Part of a small language model's weights.
Architecture: LayerNorm before each block, biases.
Training: 278M tokens, 3054 steps.
Each number is 128 + 32 x the weight over its row's rms, rounded and kept within 0 to 255. Layers, rows and columns count from 0. Numbers have three digits each. The size before them is the row's rms in percent of the matrix's.

# layer 5 attention key, 384x192, rms 0.214, rows 343-383, columns 0-191
091:122111083123140130107100159176124144103098129155166173137081158158096094106061150174115166134101154101168155157115099095154173060127136150126098215087093145056118113130157167167105125100146122103120135144114144110103165193117169136091166159133166152103145144183157123132124105190076091163122197083139055085100157178149120140090094150072140172049155129143144164096171125143123166100135127092116152115150176126122130116128079109105119130184144170133155178079089082098130075120139130122124151120080156158173110166151074212145123136127105149116146111118188165118113138090147077147
100:146101102111165093082114086148112140110080144095090085143145114154157106135091149142129104171133209095098172189132136098120123135167106187083134083097119132183138138132131144081140139146128129094094154082077096095205142118113133117097125109086083167141105094192160098079160134146106110122123171143180140086083140091120165136094087115184110140149157137142143117145198164138150201157159072054073055173140189109130157086170118131162149120153169150142137135128148124112105113171104126093145133189096124145183164081151102113149175146161089166217159127106122125104161114155118121136
095:114159090126101165135133099163148155120095095099166158138146118108114139109149158154107198134068079211074172106173047145163137110157131149104132113118165126160087122138200114111109129145140097143128119128094167147052070126122105172103132092123174141124181113158093127096145161126138106091142072135206155166140205093132141054120110086120192120147156159113048146159170121133112196129086136135128117132083086107086147093116141124115193146083127108104101135090091096129112079102086106127159154216145096141096107106108101163133101158121141181095131122149146104151156120103077121142
090:166107078061108135100063106120166137138156112104169144126131145089103186155172067119097117116110132104087095131145107152138106149098166114096154137127083190128205074122104161164083060136108092165174131083130148149100137136094118131100101150135091096135114133185088155150129110173101080078156132191039088159113104172088125109123163136106179132053113142082137124126103131149161198117156097127141136125183186090151156167074089135100163187111183097138147151144163132162137109126119129087165142140125126145179153151127120156068168126118121148139165105105065189121125125166090163143
101:098150145145165121192112171118159146133134065089105177095177116076118118169138146164087069055096099152133162174170105101164111155111144168144137118133159119177176132148144142094143119160165167114147114060137082067197124178076112121142144133092125126134081170129169085128152174090135131077066160156131086091160109196125160124097107087138077110112153155100187142135160176132124101074138118141113142083150144194140089137130113110090104140142121102135073128105098148124110173110163100097160131119081111152124163115138195106140179121102168074116127107125149043069080128131162108119
098:166173102101103151131095126071120123134131130084116121166141065114187084128119143150128196074174115116113149189116147133162074139139133091116231132075123142103178136136083167133121121097094073061153105140117096131097079113086136143068060141175103164139174086126128142092132151198104113125135130156153114146042104125150136141167126099121153072104125135150148063117060109096151150072117108171145136136162129065165093080119133111152151094172141111123160143117171115162084138114106181115144127154139131111118093169115120167090112126117162138151079180163192186114176114144115147105
108:102090107172135078166166190144082152179181058147156101118135116089195122151095153126134146072137136110075091152088203205193117101116118127157079125075121142117108112100147081134082098134092141086184143190086138074134096145143092135086083104180165140118134163131130142116098193137152110127120122148087135143078164145150116110153115125076159111105160151124103152094113113177137138133082193146123132091168144109101118099096098130153100150199107140077124111149065169183128167125126109099140093186110136154110069145103166155096172110093130159127136146112179132151148157101067101134
098:120170150091158164090131120176191111189164086144173174170108131195087044119160165149120119155146150156223126125120131083092078185076090117174161092103098093124139127101183110172153114069086109117135160112146103155105094155118133120115179120044116082119178102150084132134161121118156134158111130099094109145138140082160121107138127125076147119116114167107126132135153086159158114161049167223141139172124066089146095142091128157082123148113147119121117139126091113106104096110146108090158093146144109099129119053119172101135207124145158115085118141108116122160127150134161102126
100:125089162071138143125081069169157188111121099121118113086098121129144130089151073096156165139148097118116168123128108122093151140110129114161121166164129193148097111173125177129122096079119104122140138080201133133059125118147166126099132152136116123191129150131191162138133089082121086118177116086130162129175121150114126083134124127099149124111153116179183143167057177084077111167091115066188131071087150128166217048078129114174093099113142138094092134135069086114084132131177173125109126131127081098139128137133118127138118192179148170134173088128193132088119126142143108107
104:071127152141094107109150115137104129158099126135114101154098138149087117206118142172117098162148119063148107155165186184095116087116187096132185110145103155121129134218077136137111114073131127103169126070120106179182118103108124154094125086123099150188127135156121145119134139133076143215134129121191150156160151196130122088107107129144137165094085075151086096154109116166136148133133146173097124086140146138043142178092166140222093116138090117081104113121134155088087125122162161176155119123149107151085075144146129142127084123063134103139133104128141214152124123112129184116
102:170122181209129078111121163093140203182115163125116176057130097164115103073175103138127107148145140196103133103186115189148079113164112132136131186107125126172176092138136118102109132083142101104135113167132138122119135132106138076123147117140166152196145131161113116202146150141103141154109093117185119107130078160095113164080112065109076183115066151135128110090173138090083141144130107145189142138084085134055145154100094146195149139174132111171132117094147087104102138114104142161122112188122078144120068184144097072127130161105118134164095169161125105115142154100113104147
119:144116123132118133105154113121085115152146155173145079120133108091127182123089126137157144108161160126171142160114136109141108111136070158098110101122120136172127150132113152112132150174143087046130152184109079098117073077134140113146089124144130055125051098164225189110126132112163132137203161102116096151145186114169099168147128194092184091059095145150165102059064132152126171135093084177161102119106150041178122143105154126092109124154111137098136144140133188134148130174149099148155162142153117111130158164165105133124117129143174096102080051116136094192133139105138159123
116:176116119118063135061116131117136119180155105155147102176087076122134123097134125090164140075133105114116159199088141139123154109127143051123149183073116117146142107082076162142125107092113100097120147142105166144126196175142078000080127095148099103157154147123129162165142096108139134124171091163129124086125117168137138130192094103095138091174119153103119121088087158159061104132121161133105131076112083107120175137155142151116066171156194147150149093147162096137148134112083175102108118153130126119120095048132088140163135099087147204123176129155173131114148121130109118139
104:109119167118164167116090133104125127120115192098102115056151109127155197196117181091112151157135180160144132144073116144099119141108136096078152176112110133110118139131101114132076146151102182134120058131116126143174149112128138121101137093134110101131190110082136089093158153132089150128152142185090117159123105130134123137093123145124090128115127119161050142096116128101075095145145084044078160212131100196161167088185130114053120145131189144106143063167135109139140113147190131105108112092155111136115111079138170176150098146114100149157197088156137107119170152208108084129
096:112101174108196116108148141122097136131141112148105039140103128160112116125083126127149145113092114096155115157099116133139094084100074112092121160121114087188145145155138143076135099106174105106101134090084151129166128110143147171056149084140132135108062135151089155175191141111120104131161158137092116091142125188128122165092111153121109054195151122146084144181107106111090144128117219088189176098096198140146155136191122120140136117123135047149134089061102103083054150140177122147152127162186158154134133098103084122156092109156137111142130105118109156182153114177101102175
118:116138162149128121122121151120141163197111093210152131089095116089104127107093143097185160086160093048113080174155152170151166080113102106131188213126138111083137106124124116178131130096074118086152177168149118115095138122106121144144111127176137104101097102061109170141131145121109098125153108178142176137088085170107095132255104144094124128119146146137153091140119133123072127125114143089127179141089160141144154147067147118141117078183102182160131117169154135124124156110092119127107175172091137194126099127112132138145127095083109159133121169138169190159121111093167182111
111:122128155107125104109124112097149133111124122088054159116101099135120216136080114143170097086146091151105094144120162120124121121127075076123146146119137146124072127119139132140085150121148106091144080061159165097175170169135104101119155096113137138153071062097138131118154079110099153091161143145070024135116161121079065154128171102148088144131150148081151171178108065112068117190077144103086119105129139149141136161155138158184040068145185157105141082107106134104108102158125129141125120102102142162113163119125168205175169080140131144125168129155155129159176150114094114090
108:167139194148146104133106152166097130141174112121126088129167089113152112113215151159147128102147154104092096149075086116093129184090137112079163089154074089105124128140064111081135154123152175123133101136124124182108078021130154111092070074121099173103132191092129184099123089125171189182169106131159129083175188105166186083130096144133084111123114120109101096172139179158129122088146097184134111106066132100093087101144131156116143156158154157144123173083160175128142083141156087122157177120152144117167135113127129137116156207144149101133133136103125134131133149082111161145
102:150132134105104175178161181081163115154157097072122113132114183194144171162157185156138158098145117116154091068175136109123145113105150129073138104138175123085128152110168149147134094140135149165113105083123137097131148089153150126186140116160191076143096187062124113120092079137057172151104108149107125154137138134151100164092135112181086161075122116161122159144140194180070178131055071151107132138156140193138178127165074138167086115094171117117113119132127106119126129148147100094145154114125075101107159106105136065138174090118122141146122090163145161172109039160110101159
103:137168170149113137153116172045087117182098145148115060122171150149215088117137140126123103090170149153093159186129127160058059108127137114157096132148089167160144116137134111094146123085179101120141151146150110053166123174103098130068095114110119141080133074205137112097125103091111128151146123093129153155090125126108171143137157097072172153142118158133105145137098144103110160149092138155083147109053171042162174172119145108170141101137121137113147157185151157199097122082111116181138142132110130120103138158080079090125123113115151074090153139139063148109100094127082115149
115:134109150166133118129126133123142219168134111034083168120028201137141175140135140074115146149072065138135148139124197112092097107159159074133161120182143094124129124140098163125183098097135118164148177103141139117199137110184133139156162119133112123155098170165098180161132113143125128129044154126157062115183132146125087144117140072185113175142163120118107134141145141065127129150118153073118176155114157180093183160182137148075116097130102088118101132106147107098083107133109123153163138073105108143114130105103162118132146098089136136123119052118180161148145113138095110103
106:102141169109130171169084102191105153094146184092153103121115152114118119199089106122115168179088147074088066140157163098111160151120116137163165103113157149115101086137172133105114114112129105152117133131118206112031135104114116140118102144138149144099110080127146158136109107099114070143167158149137145161144160163134148119070121156133148084204128155146097104167069131121158086071132083086095158138095145148170137122168129169200132108161106042076203173120121168113146158155137171104132098093119156194123154121127099104110130190115136101088139099166090170157139129162063148151
133:113147084114109144069104113142121156147141119065159144133044118092147186191163131075096089078134095118096116153148167092057180145129181147155170119142132174143169141173118105165132129138147141139143168118157150138162153141143103150130122133125119149138147168131142188174156096136118052102083105126134075111114165113146138144097081161148141162120138101125157117136101121068132084165169155072131198168154169174106143141162079151091063132146114029106090101114103103101078180117099082157128124085106179104165085062070153128121115096138113147093156123090145111168129132149094180142
096:139115095152120131088075155085103137159131184119169058107120058159154137156134101102078123129177152092142155154072142096108103105142165119099138092186124148113121113128127138134189084129118079130152091090151149094116116101133144073083154077088086079119100110195144131192177081151103127147074112154093129097079181160135091187128139085095150115182108104137068128182178130136094107113128133135124105124127103154147219140143127074133143140133120106084143097099096110137140139119054105118178147102158110099172111103060160147160143111185141162123141062127194158126160172125162121171
112:105108068191086132132118147118048148116178135129156181097129088119175124112162118174154128140169120128081119118111149104156103133133110161157119107048204174138153094101083180155046116055138192106146113091151148114166108173101160170116147130153128164174085139084105103166083153100132116118100139127142158153119120163176119108118183091115122111091205180114122114089101126105102100156108137087150132170135130120086116117091086167122108130112121187102127136160154127142135180144064145091084081183135128167166089175073133131149133208159109144100123137128115141107147094156145081186
101:153100177080122160127184115178169150155119076141077100109101078124101133144169105104150188133145135133150106144181084155126131053139116116111110162161140156134153096128102108154122096157114119108162172133088102143135083126076147156111116187225133155120071159121138124117094145091154145122139167149051111147153166106122153102116081122072124135089102109150135118139162059131179115160121122155179135081062153169091109111120123154129190117161108130171150143061126130094091200069105142124098182153135127098128099188157089185146096112105127089110078124178081140174131071102177108119
110:113147116155168142134057150109133130152129154187133118180176135173155150139101177123137111123134110144139158156092105124123138086113071070107084058159137148031115112084103155157101133122147155128113112082124136172094124109129139102061150091102120159109185128071189120114114127168139124075123132114085122108102193140142097121180184110088138119091168083106137156185144122170092105119183109128161138103161053015092119106137142100149130085188097179106160119111104121097159104119152163130160138166119104128172108146157124060142150137138117150119143098173115220095115151110158128157
103:107130126116049134167114169160115111142089132066086104132140167141098128085149114090131149100135053099106159092117139172115129059137199108055158171139172176120076118165062152174144137088107149130121147101084138128078130111194104142135117136124101138169126152134127129143181134152132140113074117123051135124123124122142099127101164195128091096098114123078162114147138183199141133102146162156116110097124168135103176126153169093105093194118162159133139109202136150112121061148190073146129092173128137084130141129178194137126076094101169145058061132117136143125114131128108135116
095:131151154129150079182167092121106131144110128159111127139107131135118156107107213098131146153156081117055092122090135168134092105142197128140174125080187056078104128188144203103088153150168124118107155124165130106106175082171111103091122110134133170086145138102138171114168136146089128164173168124140147117164126114142146058140136168130173109157146116116078148124075097150111158144157143139174164106143099110129157124159130142181111092087192120135153159078175144122163170141134084144163108111160090097113127165114081138116154105135165064129171110095131190178165135106111104244
108:087146153126101086136181142166157122145181139115131128094131101102088096126096197125165101107136160168081144129044150117174184158106092171099133124120064168161071126118167168117140100218105139107110070174102148107117111157169174127157178115139191064133105096158124122127169168104176137113125159134144110129154093135116118136135099149081153139120126112138100125154085133083064103172157128141135096091089141100120171166071072120118212117121085173104073100205141164140136142124120087107181111129119156128154068047100131128133120174132114125121117120127127087127053164129128116105
115:171096162111070139127103097161126112081148128077066112149119155160091109123099090120141121158110124132100146160101117129116160090181199102142138142136108197135169112164097211155144094136131097188099117115096098168184145097132091079130182087114187130118067154200160098091167112172093121107145151100141098158141138139105097125107091108173076147141123118055180107189100072118145125088163146120154138155139123142089182138147173167140105168100168112158170093154176125133118093132126124100163172136117125113138171093106123129116060066140088098178117133167086129117165172168068127167
116:177089064105142186160138068196185147153131144128154126141067068143128133064153163119174082138197047121133174136093132083080124128133105119160185110071108153126140147144125080149131122114157115147138099130141189166123087116197145105103070154163127120148122113147174122151171121155140151080129150108152112140130160136105103136099122140103145143169131154053144184123093103086118123142095152130085080108150160125158138137203180127127159104175154122078086106124171180114111196149085163113078157162094113157114108102170128127117098106116096173141074180168152146145172138153153098107
108:146112133064128092124143078128129112106154133122117128123186151127179118178097168179106113158078142120076075109189142159161163085130111207151118110112168176106127158174131136188152136131104127162119107105119114158147113092110149150108130128080159115131146110058127094163177080118127169110101167093103180090127142154159117142162107145140129136100132112149148105120162083172167078117152096214114117107100118121083173159143133117101104175104137116148196091150123152090046136130178131110095153071148093166184099104077151188080144134082179097119066105111130181104080069126177124100
097:115102107148098126131159115128164091056146134072146114158121123132111191116036097090164118082149117089064072084119140122114123164120162091217181065098146155101162126149155190113205068093146128181127120128119183140134186148140095131198156103098153135146120195130121117124099111177113141138143124179081101104153109106113117114077173121137131084091090071157120179154131164115081097077134088114168133119103061154117173110121119112079138148111131123152117143160112121163111098132195157114154161135157087170149109130118136156101072139123144127148133110139067144196094152141155119122
113:128189158090139139200117145097191067129137142117157173065131149148106154167092081116035094112107083190130064129142173110100151125143146100145158063219127092150116097153164117068146155149153145194136076152124132114079095090116128123185073151136121089125068102156181145108133098116127143097081129149099092151125089129113154131085154121129139181132144101067133188131125114125160110146144189131174158187143175168165170144110096128157127092118133140119136169163117168144129138111177122146114124124071165098176145161106129096104134113117146127169141075107185132161175136153154106126
100:113189091150168148107162106145101126099177134130169096089101088098130130085123107136134192063146085127149161079116130135153162126116097146144120166117136135093192113083133125134073149126114103083085147128191051133099129148156111122098146141168139142132147145042143131176108073133089174149107055148071095175145085141108125161129136157094146124141115160146133085136106126147150133185032133092153107176110093121155149142106155125147139104116126151124127154161119207098063128089083155147157159167164160084090123138118190072128139161087117132117136155111204175183126091117192094138
110:050094101138129146141121162078110103140156106136102153139098087141113160172132058086143164094128139152172115173150154181158119120140148176137087059129150175126161131106170169154110091136105155079147099107118103145066165118152068122123172136093097090175075188147147127132072124096132128130159132145149154156130123162130167153133159159090136130177147169146158159093102120096092163104139142144148088154077161139180120034120107136100184145171154087131111130142123145149150086145174120120135063172164138103134143067059147125089183156244068116164144123136149096117137131123135122095
103:183113125106152146094196085161072126110141127120144110152128130118180153164124178101083125150121152104142086130111170129067120163094153170157220109065129103159118128151171104148107052160134109116139174108106107150135102189243119175107145081142138167141116175163079138092112099127063127097155120187073109100131119110165137115102127138150121148163133114088117130135124139147059089072116125145144111166156130163146135188095086131128129146156068157097135159153154128123089110089175136107128145180156177210086116127060120134112134130099133100102088120076123093128104140155165167165
098:102192137094121179143093141157144086163152101142157107089152132151095065185158106143141120141148141097160205118111094074132072138110145070135114120146175179184192127078090133147143101079112118151109105090080129092127116116101098121173068169124160120097122131134097119164083105156112126147175124124113154161120144135147146127089163124078166161073085125124113076148219208129149146148167114099101112106104148125127095130141152136117154109143126105168129156082114133117114098154101173073173099163136177146128220114170058101174182144138097149127072103132127124140187102138059143102
104:143096126156149173110087159151141112134110115119124121110109152162146118116141152060140119088171138144097170185141106167067101099170105066117138177170090130118178091044114133099122101173178140172128124078147160143147110141138105136190092122093117208161145126065063140168052108103191105088081108156121172142140149115136144085166087121071123113120148133085122127119122115158194128136096127056143162111151125163164131170147184176117119141142090116123122157130162120142107177130086151096144114172116163112110120090123138181151189123172098079128122100110118211194145108125095097172
108:131072079140141148121135075116116133123118114168159113151119115092144109134092125136154156168132051149152160101110098111245106090148058150168072118142102125111065171158122089115123144118102100083112125137139102094069079164097104175137046159149124166135123118140125107131072190101144069121176145097143174089145152135169126110144114155098132159068184130120083164117128110157097190131167159144168136087139162127137087080146123151121094105136112137109181169077180141078178110125111112164152110167143169139087088176131102113111141143214112083150108141121131147155149113088169107178